Weights of a small transformer language model: 2 heads of 32 (1 for keys and values), a variant of Muon for these matrices.
Each number is 500 + 40 x the weight over its row's rms, rounded and kept within 0 to 999. Layers, rows and columns count from 0. Numbers have three digits each. The size before them is the row's rms in percent of the matrix's.

# layer 8 MLP down (transposed), 384x96, rms 0.036, rows 258-330, columns 0-95
025:567431470475523461502464535524544497442524521545496417558540428393465479441429482482562471539559465499521439524507479407480446579470455454490524474552526536513501470517464483485513497513489482533447533511540453406485507472478492488544529466489544508520523501432506511571533500453523484513
137:557479521462487438501483506480522469463653508524537490470589480525469459513505513465526610548481454544427488488480452480534532575430528460477467477528445460490485486445506479461504470451486546533484508518520486477488459509523536461514531459469561522543516438520472569514544469543490545443
007:522538519516482512535493544473494396469468487458506449513511474544483531492495449529564523496565465538510472458556433480522505490476418514457534503544433569468510523591485497522518509499505555403418509494476560458511506542497537454517507497400506537496495531463424450527556533510437565511
123:512582554526487451455521557549512445518458553533522508515445460495523481528513499533509481487479432485526523513533489426463469415498512486485530470476508523521539496426460449530430508520532463516534503496409497396500477518508466479537455621433528558455477560550526449507497449520534468473
139:419507449506443587471496500423487469432421458501521471517500515524561456538484462501573466536443497548478554533476491544507515552470522456484447484486561487532549534397506523503518500439530400496463495506489484458514498574492500508519491494479514512487543572473518512551493522534464523608
096:511547554460495530488517460533504489504468546523563473509520526465446543442507487458492469509526533545457477428520537471529565600498497568550470517483393506520450589410510520544483509505508485501482464535473475602455489470480511535458504521457420515513462422499494513588453506497526524493
061:452478545464547491426479496539518520479480486481530606423537483492506540449486481492537531508482479402491522589547523499524486514474546532494543550426544477500501457557494502510495544560503465581521514520472531518525557489529468510495573466485589540561489526555547508440416476547525528468
017:543440503500567483506512525439499567514493552525433482535455479490520516450431475508483527460569413505488528502518482461476512488474440547535528549515535473421560464537534469503589558454493554495489497444481462440454550547434457411502531526494554474487518472506512537482490576546449542481
070:534551453498575524471487494499524508511504608506559478552542516465477575470444521507543537507500534465506513516498416453526520480513494499503528490481564484478523513511497433449561540506541557495553505469482428551460589564491531472437521452534449437557541518559536446477465570565499504508
143:510494451516508435575490505519468491586572520547517529504484548440496570476564490476458533532451476477448535459504559539469507479506501516479445458496536531487524437480535446498548545485562472461538427502603549533444518478542496493553459549565485411552492516524501519523510441457466544520
143:430509466462459481505508542465495449492533491474606477468516521610503453429512466520535473467480442543426503509467506503484534537487496477507501520422485482511457570472527509464589429430505513509559592570525519533469526510501543462473464543488517442432492535520461512475460482468475532444
103:538519541461475520566530424437540512449420462525555530487509533567511472479502567530476585531502446584462528478487467501486520483480462521505501542478492516532492466570405559444519533515551561550558510512557514458582539569467508445477546487506512519464512515472540477518497471559464528530
146:502470480505480506485501558489491488506553583513456512515497465488444429408471533452543555510540536505513496495464498471510459565525475541482437496516465517493504543475525564517431445403478473441394439499465568450465505516452535476459472416550511500468539503470504469535489520485441577456
129:485455519547578436459507482457417493588507519524519454548496434474519498489476557508547475478460513472550422429475529498518501457512488553586538456554522437456546432468487472492493482518504516494528469533519499552495488545553459493465445512466556477525441497530451570474520421565469507454
127:559433452457553501566569488575462488467486421515489473536507496458456504514425535512444470532522502457456439539516469542438486469508505580508489487487503575511560524540536494421555499483526546504533499515541576492496430522530508492451538448532483489531545503515439461561495453543496554435
155:550504561494425542498440442476573476430564499447493454454505494565519508496514563483466511547523506573480439480490503509511487532554541582503433505459507506493510541477542489532458480472483525464551424528460515475532472544603488494518483441484460556456505468485556430490446553461454499545
154:486492454534517513520479490540497499492460498472521449485469489530444504520449453472483536519585427533489418514501537406498498495445508607535463476468484494527516472519494527518457514504508571499444487500498515458434513495563525583510506474548474438397429535540554406465431462486514477475
117:435506463499541476445484472488543496434488461432506502548474493515501576457520555504543443520450503528640515483530465496465462453499543485490592498522500457472505458531472472519493468447517490519457520506457539428488539531385538548550506515450584511524518471470499497498502451490430508449
135:535620519457483474492466482506521470477539521485460510521502535509448423501503506513520531512515442527543533475512545507448478567467520515442422577459553569552550461400519461459539545440503481519514509484535551515496467493598518476486506551441466456540540549494505502499587508494478507557
055:482472477447552494421453545465524573493575502591531526457556467524480486529475479531501541441482478467436539441528478429492517477463488494464456445537494491522484414461437487545565541539494516534522492535491513431482565519511489489503417544490465486565500441507529525482421522432452497528
166:526423499505539517515485515520597531491442463483451523496533476584476505506471566526443471502510490535508444473446556541500448470520505490571513528481479502479578518448462486557511497476534498431454516493473507587473468519398468506546505453484465476524542482474481514540553518534394580442
019:535454498496491542524514461474476485467516465505467526529491417451511523482515424525578523448593464494417497473479579554510495513496420505497470545486542447527476480572538503566540530497510507536402483462494481499514556512433460491497483575494543449523473458486554451480555471574476439523
116:580537461529524466524521526464466450496534481490525511470446554491466431480543557526460510508423529485487534510510538478583491548516441554496445583496448454490575564550555508485520540456521563465469494527465510469509527429554515512555449504539510494511481386522454513534520443442528499512
131:482475534479479458455565514505498449517422439469492552486505516460498531570491506490508455495449431499484421486521469438458535524484549496579543517502426444474536515546530456503456458540507463477455546521560501506444516564532505540439542445495508489528507368553459513513547521544520453535
144:497584469488542530405470458519448524518527549466551546560465540518557561494520491500437511482531539491484447491490544497520478523462537470530557525505525583540550509430514458507507504491560467464479468527507470495490482557438519527485605507458569495476555515511564490505473467454422415548
162:546465494521510492504521503522479452512548514479445513451487545519541497534551504545495510499568465498548451599457556494495519448407494530561551498514542543479458444494519457425416508555469469534539507457594445480508533518599417473505484444491514497496565524519508492498532426517520535482
012:570561521512439557570437536506441516530471507597513503498511535482504620469515513546499613466490506505476529468535498527475640482511505505526509542471504531538469446517530474467528460463497572464523512529504531476494453533501579463526502488515538522507502486526438532482445512507485467549
093:462543549516487461529451494512447496521477480494495551530500497551462521422583479508426490506441511412493477493434429468453567451432500493538475537487433505477493448514544520539518475555520506496603519523515519467569519555434526559484452534520437514559532435511479497446437512523495479494
128:478513507485527515501519477554541507474445549536552572517537474504483484481471565502453435506477496446528527463437449485507491475472520446465541594547511506446521492406505465541494506519475474417480559435477493477336489512489487505543451531464520445478466491485464489531478551463527439509
115:483451479515496555545518472527528441523418443551474551474453482510555517496428485502520524391487550503534523475492536512444441488515499445440485496492493541478512534568451466506540468409402476451455553481530580541508482469551491442511460460506496526464551507500482510510508503595451478510
140:537480525482465403559566476622528451479446508565541531452485417493487500474548540484489481526531499511507520482482486449492482417544496485574464508529547543502449517568506492481518503488509471506572463522500534458448453514503476484587438469448532493541456481511486418520528570490553488508
078:515521543468605533515552499462472561546506474489517482452502568531514528571479447477455496449511545401512559546511554559570486493459445555498510528554443456467552498476574487508505544559580471549509494496441488488492406459522497503453520508500523476506471509539594504488491527498494483522
118:487457524565511580492445424458489526515454534513503512542510504569569488469464550578470463524519541429530527483519439497501506507506480465503541530512573505527484572582462546554523571516437525542475498532505395492497500470502453526448473451513579493479517557476572451468473519472475479519
141:494492460482473499513473499427519440482480527512495463502528520582575546563472521479488454473536475443544506539484455552521539547420598536397487447510485504527456469540481562544482497532528458527504551541519465457500462406434501551490512509463508513433450458513572476462463474479540463493
110:519516509490503568435496510506498528465510451483457509547524488446459450485514531474501486544507567494457569442435540466450467462532409502507449470477535581453540443452501496469520514497505511511456471528507533490505576432461526526568537472521408424606554475509557536518484497470535487545
037:572514555506546494480470552571488542446466463483459473544562424462483477473532445493520505508570446546514513459519486465462521513490454514487516555489519518514510473536482473442582492403500492427508505469513457451469458488507603431492495475440504498546537532498447600490544501482446526553
123:509530425536479472567485455498508502443526518537510499465514574459443508526486494433492437487422541529453596482490490458468476517453440435494394527541450558501496461572478523438507467492510549486538497506517497443488493467457472555635514489512525465525543495501473519515456526493497455511
012:471462543509582488483556582434542542439480543499530458456514489508477484517463505523571544519528466526474508487536481475529494485471480519478510465419492540441568450590483504536512551490560535515486512459483508494524582563544454452513553514513499459462501446556480478491456521527489610412
137:513439516497496539445499468480479447542502450529452518538483564532542521569524466508510438508541492467457502548405485438484462498512388477473567531435595559448532527492509498412510469485499456489540533526494431455509537483512564542465485500466483482515461493470495483469537609527506505511
132:474468448507586478495449523450501510498512441484487516429510506512491458581566483443509540571476509524480427491498477548503579514541534502481491443524485536505538510383515597498521574423466513477521515480510455451482542531436510516555526535520540561509506499482478458399499517499508452497
010:454466471478469497534474501491579481471540568539580530508522447437507489475384496484503481565501472478505530555539504515552479556456478451554508517517519555542450565535553524511432499589496521498488512482547489469502531484510468535464611464461564515526531501528560507553490439537531489452
056:521469451576543462529498494468512523534540503488550513512554528482561554477420541499468512423489507484484554624515445441532517520446475485504519484486524459453442454494541510527523461614478504496508557517477561514498481534520520474469503531431490479459572517454537519560444476441546560482
023:501476541456516545542485578489494440452464478570479456469509574487429553460489453539563535539559451522466429477513495466449553524526528508526514525506493483470521490566491451471520542446514518504466469463508477511517590467515572459560550500549553470499459435518469483439494588438502540459
027:554470467516447516470462450508520506486547544529451456501517424459470544494569423427557507437572490543489497498500483493497442574544467506520502527469421522553451503550513486533523499527487467506443415521430425482534437550511509469567493446466499506486442527497518553547509454518437528511
136:535453452447419495588577528531454479479550419515490513452484564487518479468539516567507484468448495537522505446516469489512450503446498453466576458505491539471517452497431468557537459557512492510480401487589510484477478480513435492500451463487536499592497495556451525481514546491515511526
118:497565566535445539536496533501493439517482524490460459394422500505526536507516502496532593475522543559493472492494491473515541450461450565470507537495437519496521468540488473495510483553523499512520461454462475464497583517444551531502483484518550552606547509513428414433462542516528461493
134:543392472517476471498525451557505487497482450554500576501556482491447517434431529485483493453550531540452550526484443520563536515591499513520467514535560533467547510539530553501457488514514510532470541572468461564453482469491476519480494540444460488548535525520484436525437441505512588459
019:522592510501472502489477500472506508489514472544452477541531475484490569465511403510584538431531466484423532477496485539455541566497432541546526539490480443494504529580487478492560512424463498523507540503537471454529422516455533433555546500461573531494471518442516538463558466521437483508
022:512366540533564494519521485524506500516481510446478536438535510482512512495426562556457511571484583490546528511551502487531502510541557507534479498489583531489509492480554528494467475555555555501564501463496502516469558447514497504502521509567486483497556506531471492479364506515587463526
078:525432471515444493532522545556536511497448528490434557429462494466447473576482489493513534437519512559519507434581535474530433486517499495465459518464539477483533556574509530510598460531519502452551501507485544428533554550506487459467481522528469528429464428532428491514455518508455476520
027:523429538591530476512521499517552505542439542499482460461465522479465558534433507486520536426535490510538424471549485439494393509564515494538523513483467538497526443571501522533447523527568510524471492487456509559552556479573573489502531455449454493473517535499532505571527454485499509444
041:469506512489522438505450545513455547472422533495447470447504514529449464511573471523532506472517429481537494431530503518538435443420520558489533518527540483438568468516451501484588525419563435493453559533514515541476545540488498466514471475512532452487520443552524557474438537461468489477
117:547503552479519428511486452495479480541516479486519492467512483529481517533472543505469540517503530502506553540488523475597431505498484550483471519523505592464538490513555443571513508471547466441568437503541404515464552504560450451530440435534484511432480449499518490491556463568401523515
122:541510513451453483471502483485564553494527490552522533433506518460469526464486540480485484567510510487501528552475535502526457429523577530575510407513469485455465466446455449548474439455545457366503539545515535450512529481462504507507465550517420525454589483470492551463466489501491501488
087:488575504426499514567441422546512461487549512511523500456546456539435489458496457541515429494434517430548468548459532577436475549522468499509532502518513524497491575497510439425433568494452453513498539478548468473475548459512480464491543469522518543477528475477503483508552464541524413520
089:491431513502464440515453490466542518487592442523506525547515586503467525505497532553445532502448476562548547476516493456417483481484480451511459424503512552499501429489424483475451465522529518539531499574504497475502502511491443565499443456478418487458579542496501583560533520479498521533
127:491497566524420426510475484384538508536452488526507532552433519460488488503481488490460492515519479511503449466570521445511459566504518524498538544527454453458477570452506541541490483532433509519490498449549550454576548546533448512538529439470459451461451571496544467434497514461461502468
072:517498518539545493448546521539500492511434495539528514454504519438508500531503422491621449546403498481517536515615494524567456509498505535480516523449494520463451493476507461519490551465464482539517496488476579443455420593498468436494571508487527508536468523501463561487551531492492531515
018:504411516510507526548499483464448499486502523480550512500440526525481506529489572495492529568501537520529453457511519497505537447492537442471474534498520529503456441465528502510468536568551524484484456471454454547465531515514396510433437535558449420480506457534521418574400551481566521484
129:509435464444471454522507437524480461480497536581476494428493500497476502481475502506504443432569491451534524498460486536541469528526492438568484481555526526543443498454440393446491511478558509467556522532585569513447517488549537502566505494466520432565490521581508520460456533497512503527
008:482401547483539523529487542422466496475461549510515505463498431544488499504531511584520535531516479462469462446550520495511489439487503512504462482447564559490527417577550504508538535577563513513526478467499527494448594492526450439476497548558520460472532485534448516493427536498560475548
095:536534508471517491527479493468500489515497514512361511448494474441505462535526538505502481416494514467522434515500476451414510521499499479561467540530476456558517468508485546489482515543415521461480508469437511482492561461392551445489496559506530566463551449494432503489425469445478522552
107:427467458543570525400486528478561598459515560516512497471494520479423539581469528443519521497489466562549502564524526505505495469510465521442470423478534494471536466519524529515526506499479506506625515474546519474542489516539538536487537479516467482468460501438550510498523425511450435482
133:525506508442536530552465543494472466507535423509465449532437459521463459470504496495512548509550489525528461493468473492443437453501507525439419435483521467526456508547435544480488466462532564540452495600478584486526458483432488542507473490516458509606444478511509472446472428503512551489
013:567450478495491486546473490497484495471522541548468466544486440458537524440485439461542484462593384572512492454482516469488488493460442484478524529586478477510464492533499489528577554462447493481426524485471452443500490538447481453512458487460544459499513480472538496555599528526430510493
115:516579531409549518489491522510506550484461530543523478533484525447428495520584560502526451484484527486493430568534493528558482445519514537467496589500532483469564450501505566541483504558506511444527528485491490413481513516502504524495475490487449459474508390467426511518510547555467437440
097:548510536499518518506530468507547480427464479474491509565447489474496512404487471521535580524477538553516467426519489506514527514506560575524506498536494489444484580479498502447495470429512498500498567445425488488519527615395496521503527511423544548464477505469475488463527469467500570447
076:443501488551415506512504538531577518459574451477556466508517474478468570496554496519459555474471517463464469505580493531545525462475577480519521518475518487462509525530554506482563518542542505557551522547529420453512521531481528512569601490535560512513462478518522491473516605549467535527
072:518440474554488407508505541465563443529483535432481506490528548547479484528505478534514501500484572475483524513587471484540430556493469513472514442451507525489460538536438464439479565507544510513513488511578482521560564475539493542505578484517473523528563449547450437486459561514566561502
123:406539508523495438501488557491539525473543467537483478481456523450444460486531451484560546484538393542453509507471444537409526559435463450539428487460486482511470491477498533470601505536454568494489571479471524532504470468599499502525524475485539519488529487477461541529526493508474504555
024:558604446501488450512498484453479491522545528540453462516503477447564521501498409443482463475516426547501459456484472472493491525492435491459542510561471476501434508449430465517545486454440478490480520522515509447498448518542506479517494471436554529507534518502561511535626548529441493446
132:439326471428476496479488506482521482424463457485515548462523506530516603509410535504502531470536536522444436463385501515435504543497537484497466472452497484476454509535508493542490493516523507513502528539445529517468440562489534471543532502462491482526452492478504469521500488534514521540
117:568601523496427488468520542459487448417500461554455506538493462476490547402502520516564495443436477442486457491463524499461504557523499511515508532466517425512417444570443493463499464454464482486469494573573528513492550520546474503505493491460522487444456504527518545454512509569469512509
# layer 8 MLP up, 384x96, rms 0.0878, rows 259-330, columns 0-95
145:481525490545520499551538448516475463503459538481521503511436532538468511540474544501474528469518535498517512578545561480493488427555540404463585506461550546527554495545495517591524506549468471476448484452497510486437426476473523503569452519507465448517448526544425541574482460523558522538
005:550449502503495498534459466518468511486523452556444544449514505523539486494488495433488479491484554454413471514524514461492506464599523467489558533477545471495539444496476535532461530465546467513495468508558468562483474568503397562563522544547453445481474486518548523513438386538524523452
134:539451500529508461510525544554530545506552429454547492523444546503572449485435476542554464514520499500421541521552504487504473501513505553542510499522565496440601496489506540479574513427510530512415467461490507497477452420517529577484494547482436498501495493502414497480452552457498499438
141:493461490522534488457504445492497534534482530486463499464440524548516506507413512443487450482567490454538461441450507573542479547538486461522469496438528503516494562421524425431565551542448489552454538442452483454500519508491535496499545557505430505548498492553390525480434502488513498537
095:552469429576559561492477584535509545483488579462423476469475427434464488517479524528436536465521493465493517517506457525552522477491519547511440476538560507496490498494513479536480500448448498448534452523452490534544544488443440464513517481565531501497549540502450558422494484431547556459
060:518484538503467619505537508493469487529487451386514516513487491548526516479490561480498522472535458573493493505468488471482495411497553557432508523490517542447475510540575545457520536497442460514444453518488465472481469469495472476436424493447545522519446554555468505563473536550495588506
014:438531465503461498510441459561500453545548467490561560515510459539454423529492521509488505535493530465487522529446525513498527520552556447493502509538499518525484522495454504457466464496475521554519489496464485522414421478552392550422554478446497520526530524547468488581440473514608543485
071:447505502528472528498461535556465531519485442476534467531556476560527421521527429524514443491491512457529496505472496575484573453472543485558483530505499593562478475455422514409462539519461521561527467537506477483455469477468522536513479484425447484438472512560520514531445487508523432578
138:486591541542522539491473542491494491541514513536544503485435500529508470472457515537489525507478507532521551552557393496492535515539555464411554512509523561489491474465455495421363521544494561494524533438468499565464475547514525497553449491466510514523440466477565483491478540455530518546
145:423422514501482530434480499530412573488472531541453497521507543530473462473511523467506431522492515501556468533571543464513509535541510509453481454491569460471491527517449521541543568534548500440515473513489447485485482397499531477436457548542510454498550458530468520492550535407569528524
106:529453524564541549433513387522483536505532539480420526454452492468505497543520480440509525472526498423523528540510540493481503504431482489445453482431445537514453518429422505563447472492510473469478552454477444502454507574537497457515489548482443481475452497515534509519447463485492413530
142:496444558467550517489464552515527544580564478510536483516481494463475432526510532502511517508441427515491526508513514580482556432571554528447447463597457471471507543460550556455442484469501517481512470565428500450523510514475522524440479480450460509514555529504557535441506539507466482571
130:448514514482469528513457484519441477535440441487533433484461444545520490446438472440447414472435558465534530477544445557460497458514506570504501507488493504438558448413528501537469419435561478500533478444518510516487482482455484513541447514486531512489524495444498587450510547545502530507
141:492517444530448513460503479511503483476503527485500499498482523604529502481421523439449514484447541526470481541479523551486518538564492511510488521503503546502560550454477463529571539481521506545511526431472397512460452538469469591444564523460455380572500509466510564501498493510488524570
148:497516485471526517495506498521454529572524471549475530534540505510592444552463471436525506466498556492484498479544519493522492459530493570491615558496598514422471553453575469477513532451534544494604485463485524500482454479497457476526477513553478498546465539544509455470497542467536468584
152:458507528584506537479427540504510496562519590492507486539436511557470447592461438491526508559500471474478508544506480584537490498403537474546469495505528516477511475445526507521420484537447539487511470502509522466503467523523497585447449513527497531459400498545527492536520468453508437549
128:491499468554503499543530438572464456456472448455530519523457455497423444477531545481517507471542479463515428500496507476448585519510502562516471485518556521533550456451567555562509576440567497533502397543440521475461455526544521548488477505502540479584480510533518465473482534480502455489
145:522515448591556469527490441543524493473552475498496520559469463467518437545469581444465492502533503545457477475505472505461490510525529502539458557541521550585533513508576541524501416527464598459562515413522495519454439509470422451506480495530535506532513497490510528494527508592498512528
061:517542525482534431458492444570480508564511474443529514522545505472506450453419590523537569539535579466515512515437501536484474435531484511498537455555450454452495469514453509461445428488520537559561500454505447495516533520530498437464486474474479566540528541498461573571458499517494498479
165:528584505512492508546469463506471508474470469472481555484480454501486522520477528501540486440542552530511510499521478510444530512491466494532413499509534560461525502499536486465482513510521504539520460448427484519419499458450503465453377628542522527526513532471527529545482600416454480433
017:497547503522468498494474457574518517499496491542518488480524527552503456519459557522428473551466494543515492538561476515515606477495517445474589516538453561438497493459480507497436467526494511460495544542443488498461553595564467577480535515510455540494510498524455605532447453478559557487
109:499560496525539489556499432511474549585461493450509593459513486464576438529465492518510467520506435461511499469459496467474440435463521495468527587479473479519526558439505477526546549475556460470550520494501515506468525491486534471444428475495533444627504475441559535532505487466477505481
143:553484482450473445474476508526551450530517450526544510560480522507450447504483539571517482485483522543525568542481470449539514470480561491531563590561541522445409527476524478433474538591507553500590476498444509439486470443554468490460508551532521560470514534448477478481470507503519494535
147:480476484466512546488543491549452415502521554513550512522474434560478499545437421540477497570550463585461472469546506565505533463411547504477419501522541536542532473503484507493473479488516469573515533539507433569495484515464517532519514512465543477575469518526555489569512485521460445561
163:457452483430526516445501509586453540560475461491508483504547445487426445545450522451489462507496493464535574523514459497524570478519451505528554495394534486447545548424503522544491547528526544506475498494532505526471447495441502444535520486446466554468464588478495567534430503496482494488
010:488520514582554434516521484492466552540552579484466517478519537490430433456516496363519505553533526474561463474461560554557488470482531483465517481541537571565451530521486525450447500452516510530542477498505432552486491473490477573439458556541484492548559519504484507491482512500485498540
089:531494502517533514494478430575489510447504546456493561469495547529505541450526545516471477527508401393533523546522483544569520481574561498555484513485491501502438527457534523491471491588507465536556498520548490532588441546502535486538468461442488493522556519489557437540500510531549546452
127:572484564549574519501458505465502553460525540491494474558522495428495457480461534513468487462472496486511477493477510487482510440543442600477547533454536523513438509550592556505504498390502500486518541478508480571632448434515481574526530516484497465483459499500477483483482486496545473519
115:404507509571502473422518538470470491461505482575454469481484520466528486459501511459472515497534528434472503427484479476528523489473566398525458543484504529480474522454461451537519579521503444530501523535475436566559499496503443513410516537492514549484462499447546585570542501451481473525
143:513490531457517434532481508455500513502551492523505548498454492467515495454478518575528473565503572514475470544459509492438451438505509537512385522562500496528496501414541431508484549468524503519487550465552488490503496495471482571379511570466489494588502517500471524445511516443519445579
072:521430498510497494477530490539466449581543512444497472501537490515517485471514567566469566571562499468416561485499538519589524459521459498415521508498549503468499445559554494532533551541510461441535555534511440466513512503535452533483478619498459574472487521491483459485492494509525545485
119:522472523530517513528467473469476562388502512425508516446475457533527532511536584493460506553565579504467484400508486463563596480542492461410474517539525499487466470475469576485470453509487537435443491510536472495524474461454458541492474451477471437539475507502564508509509483532486457520
153:542448469480524569494546482549499490543458489476483514572501471445436525487436510525531442494481381465552589536490443537535487502517510511540427493484478458456525575495511514545470450422532538408518474428504445501457469498559518459528442503490499491465562499480518533503490536490555514533
112:459505525540541570479440403540435536502510533510500532492487455513507467536442535509550532504534517473589460523459485430496584516458580494564577513508431484467420535535542480492480503575478499485513469507496540454498517494542530447558419454463444492493510472460497531540507466471503470442
033:501517508584478488574435455482458519497537512499498541537498461514539454534546533421544481507511546491555441521485479511509554460558553453484521530507538470582502448514513486541456449521506495469552443531525434535516515455523386482452516499550428424450502542500511540575532488509524552455
131:493554516495644488520550502497471563493554534532553475537502383520455526489538532471490431517492503554481491477504522489556568555479459476474497467558499485494455515503604463473520534517484519513485455472488482499410501457459435498495489508479477584487511470493450572507525556475513464552
010:519509548495450550505508469586475429551542405449491526515528479519525494518420505483546460496556524504439529476464517446453566464531556511498499492500529516468537436457476531467448510534432509544496496494527509476391399534497421508485473501485541513520501505553486510567403505494542481494
142:531440534518536516490525506420511479529535491443493538491542509515463506402432550490489449527469513534522518476527485585514416492485465472516497495531552488475511550481472530525508478495499563434550525471425435520449525530491516593511574530504567534553520498411533509438561480412505510512
125:579476471498532489536477389574532493536477498524476539417483477561549449513455492501421470448525540483572501527520502527486560481490428501518516519457462501478517539504564548462474543476559466511468566473467489451575498499452440523486521488499423526511470466588460543481472507473514568477
009:548512505413479545564502476490506560489411438463528524498449522541477543428488497539436506480509534460438485542564504505552517483463475577432442517512592485427535535467574506465486519534490543493499508419446452486498502462541486560480487479487457441530538464523508552505461546479543496476
052:574505492531471514519493444572481547469494479522535500465489509500470517522462489526493570517491526466441498460418551598459530439419464553439574469455497487489478436470564541463472455488521553563500513459503491563496510523527528538522423510461566535489545488502500480593425519459509514477
019:465484519566457461515529520546513523491545495476436530486595496529519512510456541483507492470534508457527543494488468505498526447526572519479524464535528522587526491532538543497492487458549440484552445549553477391407474480530423585417514539534494501554571527477528549507469481456510477477
023:526480491474596484551452496468467439503540501510563516462476447456485493458471514552436443510535527498521506525520488506488545494462488474477528529514562525526523399463506484474489430492479523457458500578445502533483523513485455557456492513539419470482531480521432568525627463512582552505
142:506429529481518534504499444502488473549526503497475501477559401445469540477447497501519512527513457504542412500441518540527504485548479387488510533405570507490502488454501507492500550477564468562551483448512554520477486491469498525419462468521483575519471575478494548510557503520590452508
116:473420449481514506463534454507507503450534512512510491553546461439479504461501538454489518558479436489568509534499517503398507540517506519467543508454517577489485555445543498548439500507580506538490506491567531480594477507471502469484481422514450487496501533467589603507442423500533504490
142:524475577465561523513525501450458491498526485486493489552509502474580519488483460535474487531515482486456541510548522500499524492500529527481488498506558414448508552497511490474463491369421527517543504411580456527489482473438504600587450499531514519488497523465480518484543471546594492564
016:522440479572458468515435491489432448518516515526511505471471511498513453501565550420446551542477478511530486537470532444511563473486482469450538521543534578516476425502498474527496437469507458465454503502464466506475517522512410536398503522534437447503526492469464553532472493571534600528
018:435542597506499542480560495543474508466501523427522498505515449537419497520444455507534422510529483533509473427523506534513472549493574537471504469559465453469519517500536515430479551506475495551600480456483464510481557447528500494509492513420534477590487544559508483510481510449444433481
079:612488547501516513448533491560536498514508483467492497441445583480489465524421547511507467513499541491456506534465565516514474488490513443518567458578453488476463502490510483394486504480486560420486457490397523510491501604544489565525545453501486480499498484457554485497491443547524486498
025:539495477537532504502543429495525452435564467508508501525533393469533491519507448560477457525509520503494538516550531571462508488496549495447542494502575453452540400454552493526431511472475505520501509525439460455416465447464439524498516536498504484536490499485510554516485435444523396474
037:503493514550481598467454449484574427581559475432505506535558525442492496554474497457495535531497440508509530521470535540535525384531546489535531494516476470533476455496495508524396486511503519503501441524494538529527444446485451475453542490513536495582488497511570480552516447482517483433
130:545466575468477521472500481538512609477508509450529537525501490514488494541545541602472412546494558514557545493446461544551476497455470487477447471459445553526415513504460448399437482494436530435506513468513503467495484498497466553480513479484481549539523532508436526465475477480545450495
128:536473543470462560467547485455501461462505557509580473529465487502479463546494505480419461512433533487539486466492439477481457451490525523473463450548469496539506476545519526499425560583455560453547496513470460521513556535475508495412515542543524606467468547462453413520460517451491490495
086:515466491506491526517483454469478484471447518544465544514479588490566557440522492544470593512442419511479494530538477505547511450456508458480523545563523507528479500521516487547518530436581515493546516513443534512547591504581515580494482535492470378540471472505573508500506507533485500460
094:503528474385508480467477461519451521502519504438503528496533539506410566517492452600549520572556495479457527479509518495464510522552531578486551538514536456459571475446537488496548495490542519533532488469431464506559490487480521516539467449563504522424473531484536503514503532479460390523
133:531458497626445526471470467554514501513475471506467528577514431481523458525514473521472478477561440528507534471502513438476556472496473556496422480522561482525581507443442481522450475472458572532494538486481446578520566566461487535465467470477525557575480536483484483522491497519491510565
073:545457491516479548491483526449407489466516504461540551437515424515530447483486512493491495463497498511490498571476467466537529431471525523550436531520515561520442501519500600521467497558510475494541465461529483445410548448478439482517484494562556467480488471495519559609459520505589487485
014:462575496478573499476568465537553560520494516474522468515549471516496496492380451512502455493517510521447559503533457549493509498525541518540493450461434476491598506495460542455467520459456541572555506468474568506518511500508524568523488477489523593543501482562498511493446505444487403504
133:485484488522516540412526549529495504471391519497497520526465556528478564593506505526488509506487509486498488474540491492509456532487532465516498513475552507495502571502553518505463491499586500566439529467588410511538523491466431441492432517499440470412577520548554535466456516429489505484
007:517573599526510543511565420530515505567525493466487548539552487560469505471371502425517461605510512531486509451483499508498516460511588487504493459521468470476503478456437530476427521468457521558557470485504484505470478505488485554492502475423493529572495510511506519544437501495525519462
094:527526497538565417471512484483491533525516549504579558532492470476485423424532571529557575503482500471512574556471493592485492512423519496482512544514463549592472492562491489469493524453551497503501465513461493503518462463515427550459498489418527510568469466507469518550464469469484563483
109:539475476490542534467510443503436545525522533500600436556394498486517460502489562467522474490513543523502525528497509488456529515456493472546521497541398490500478501480494414425463441499483482470507467485430417473449462489490511480467528513487472475515455409480496614519523503562511508455
127:505439533493474496476498462484507514459430508481431472543500449493439536461557520467426491548503582499539530497485471529506521555531522463432505545502520475437554512529559526414522498408479517482480499497554528498518497529525454501453461532481439535480605477556419516527406552489457513526
010:503537444488529482541432472542562496517523485536541522506495508552486482502518531556476532489467563482453525559503470555535547442555467432456555557494491512521533500474469507521472446524515500507467515490455482514512461499536417612478583486567414487433531509524477534560521445516603540496
118:498421512551518535471500428522513511437586505490468490532553410517520460486549471479521428499492495505538507499465502517549523523534457531507517527543504593554443488591553467492424422553527499518528438529513557470463550431494424492498535523477520565495517468486452533543474481486494513564
088:460490461537475555571487534546470488494526465505504481500476531511470432445547523421469529393523462480503472538502483435518487534547494457499465525503529564529527426495574531505480550523511548455489446493497447485489507500477486468507590530572474436548570550424505527528432511571542466537
081:521503480451573431432576390590440533505521465494444538505484479444516427480440454471513510455481463456458564425495502508507500501500495499523423515442521481444532545512518516496504520538508442470508558483494493498446503476539426549463497471509498501449531516525570526470464445504574513522
072:533529533415457483464490538493429511533544474497475508505465527509578588496448533475509418553486522434495544463508501477501495442510483554492467522531533475535525540403544511484585537499509489555480469434540448465463428464544505501508474527526476472511505528504546481485409550468414542448
137:475438520522524603430479400558527544494501492541530516572497521506537474460478480514481412470513516435462444468477461553453446503519508507487540494504511455483449517563488573546540430531521508453551494494501511497482448420534522522489456498547461510466464474514550454505572506479555426462
019:528499476492516487494397499517476536506484507598563497543489481541505451489542492503441596460475542473491553579492577525529446451503442509473531562474514508546490548503523481540493462556517481520412527476505523506564441515466419497480514501558423475468493517466518513498564437541559552513
136:491448511524505465472559536553543509464501512489563514524461517578542532511445513539515532563428547393479521481544521483476499467591536534519492467436475527501504445491463550433514541506541488498538462511496459531435509497505482584531525476472441554513587484503420465516512455484554564455
106:511507431540459540446526493479487471484487593427499528578545453502507501510520541482431509487520548496525587491510458437453487472409576532487493563509468552474528420573519497529500483542512484460464524488469480505492492517468482498513474494464473466496457523441516548581572443581501571506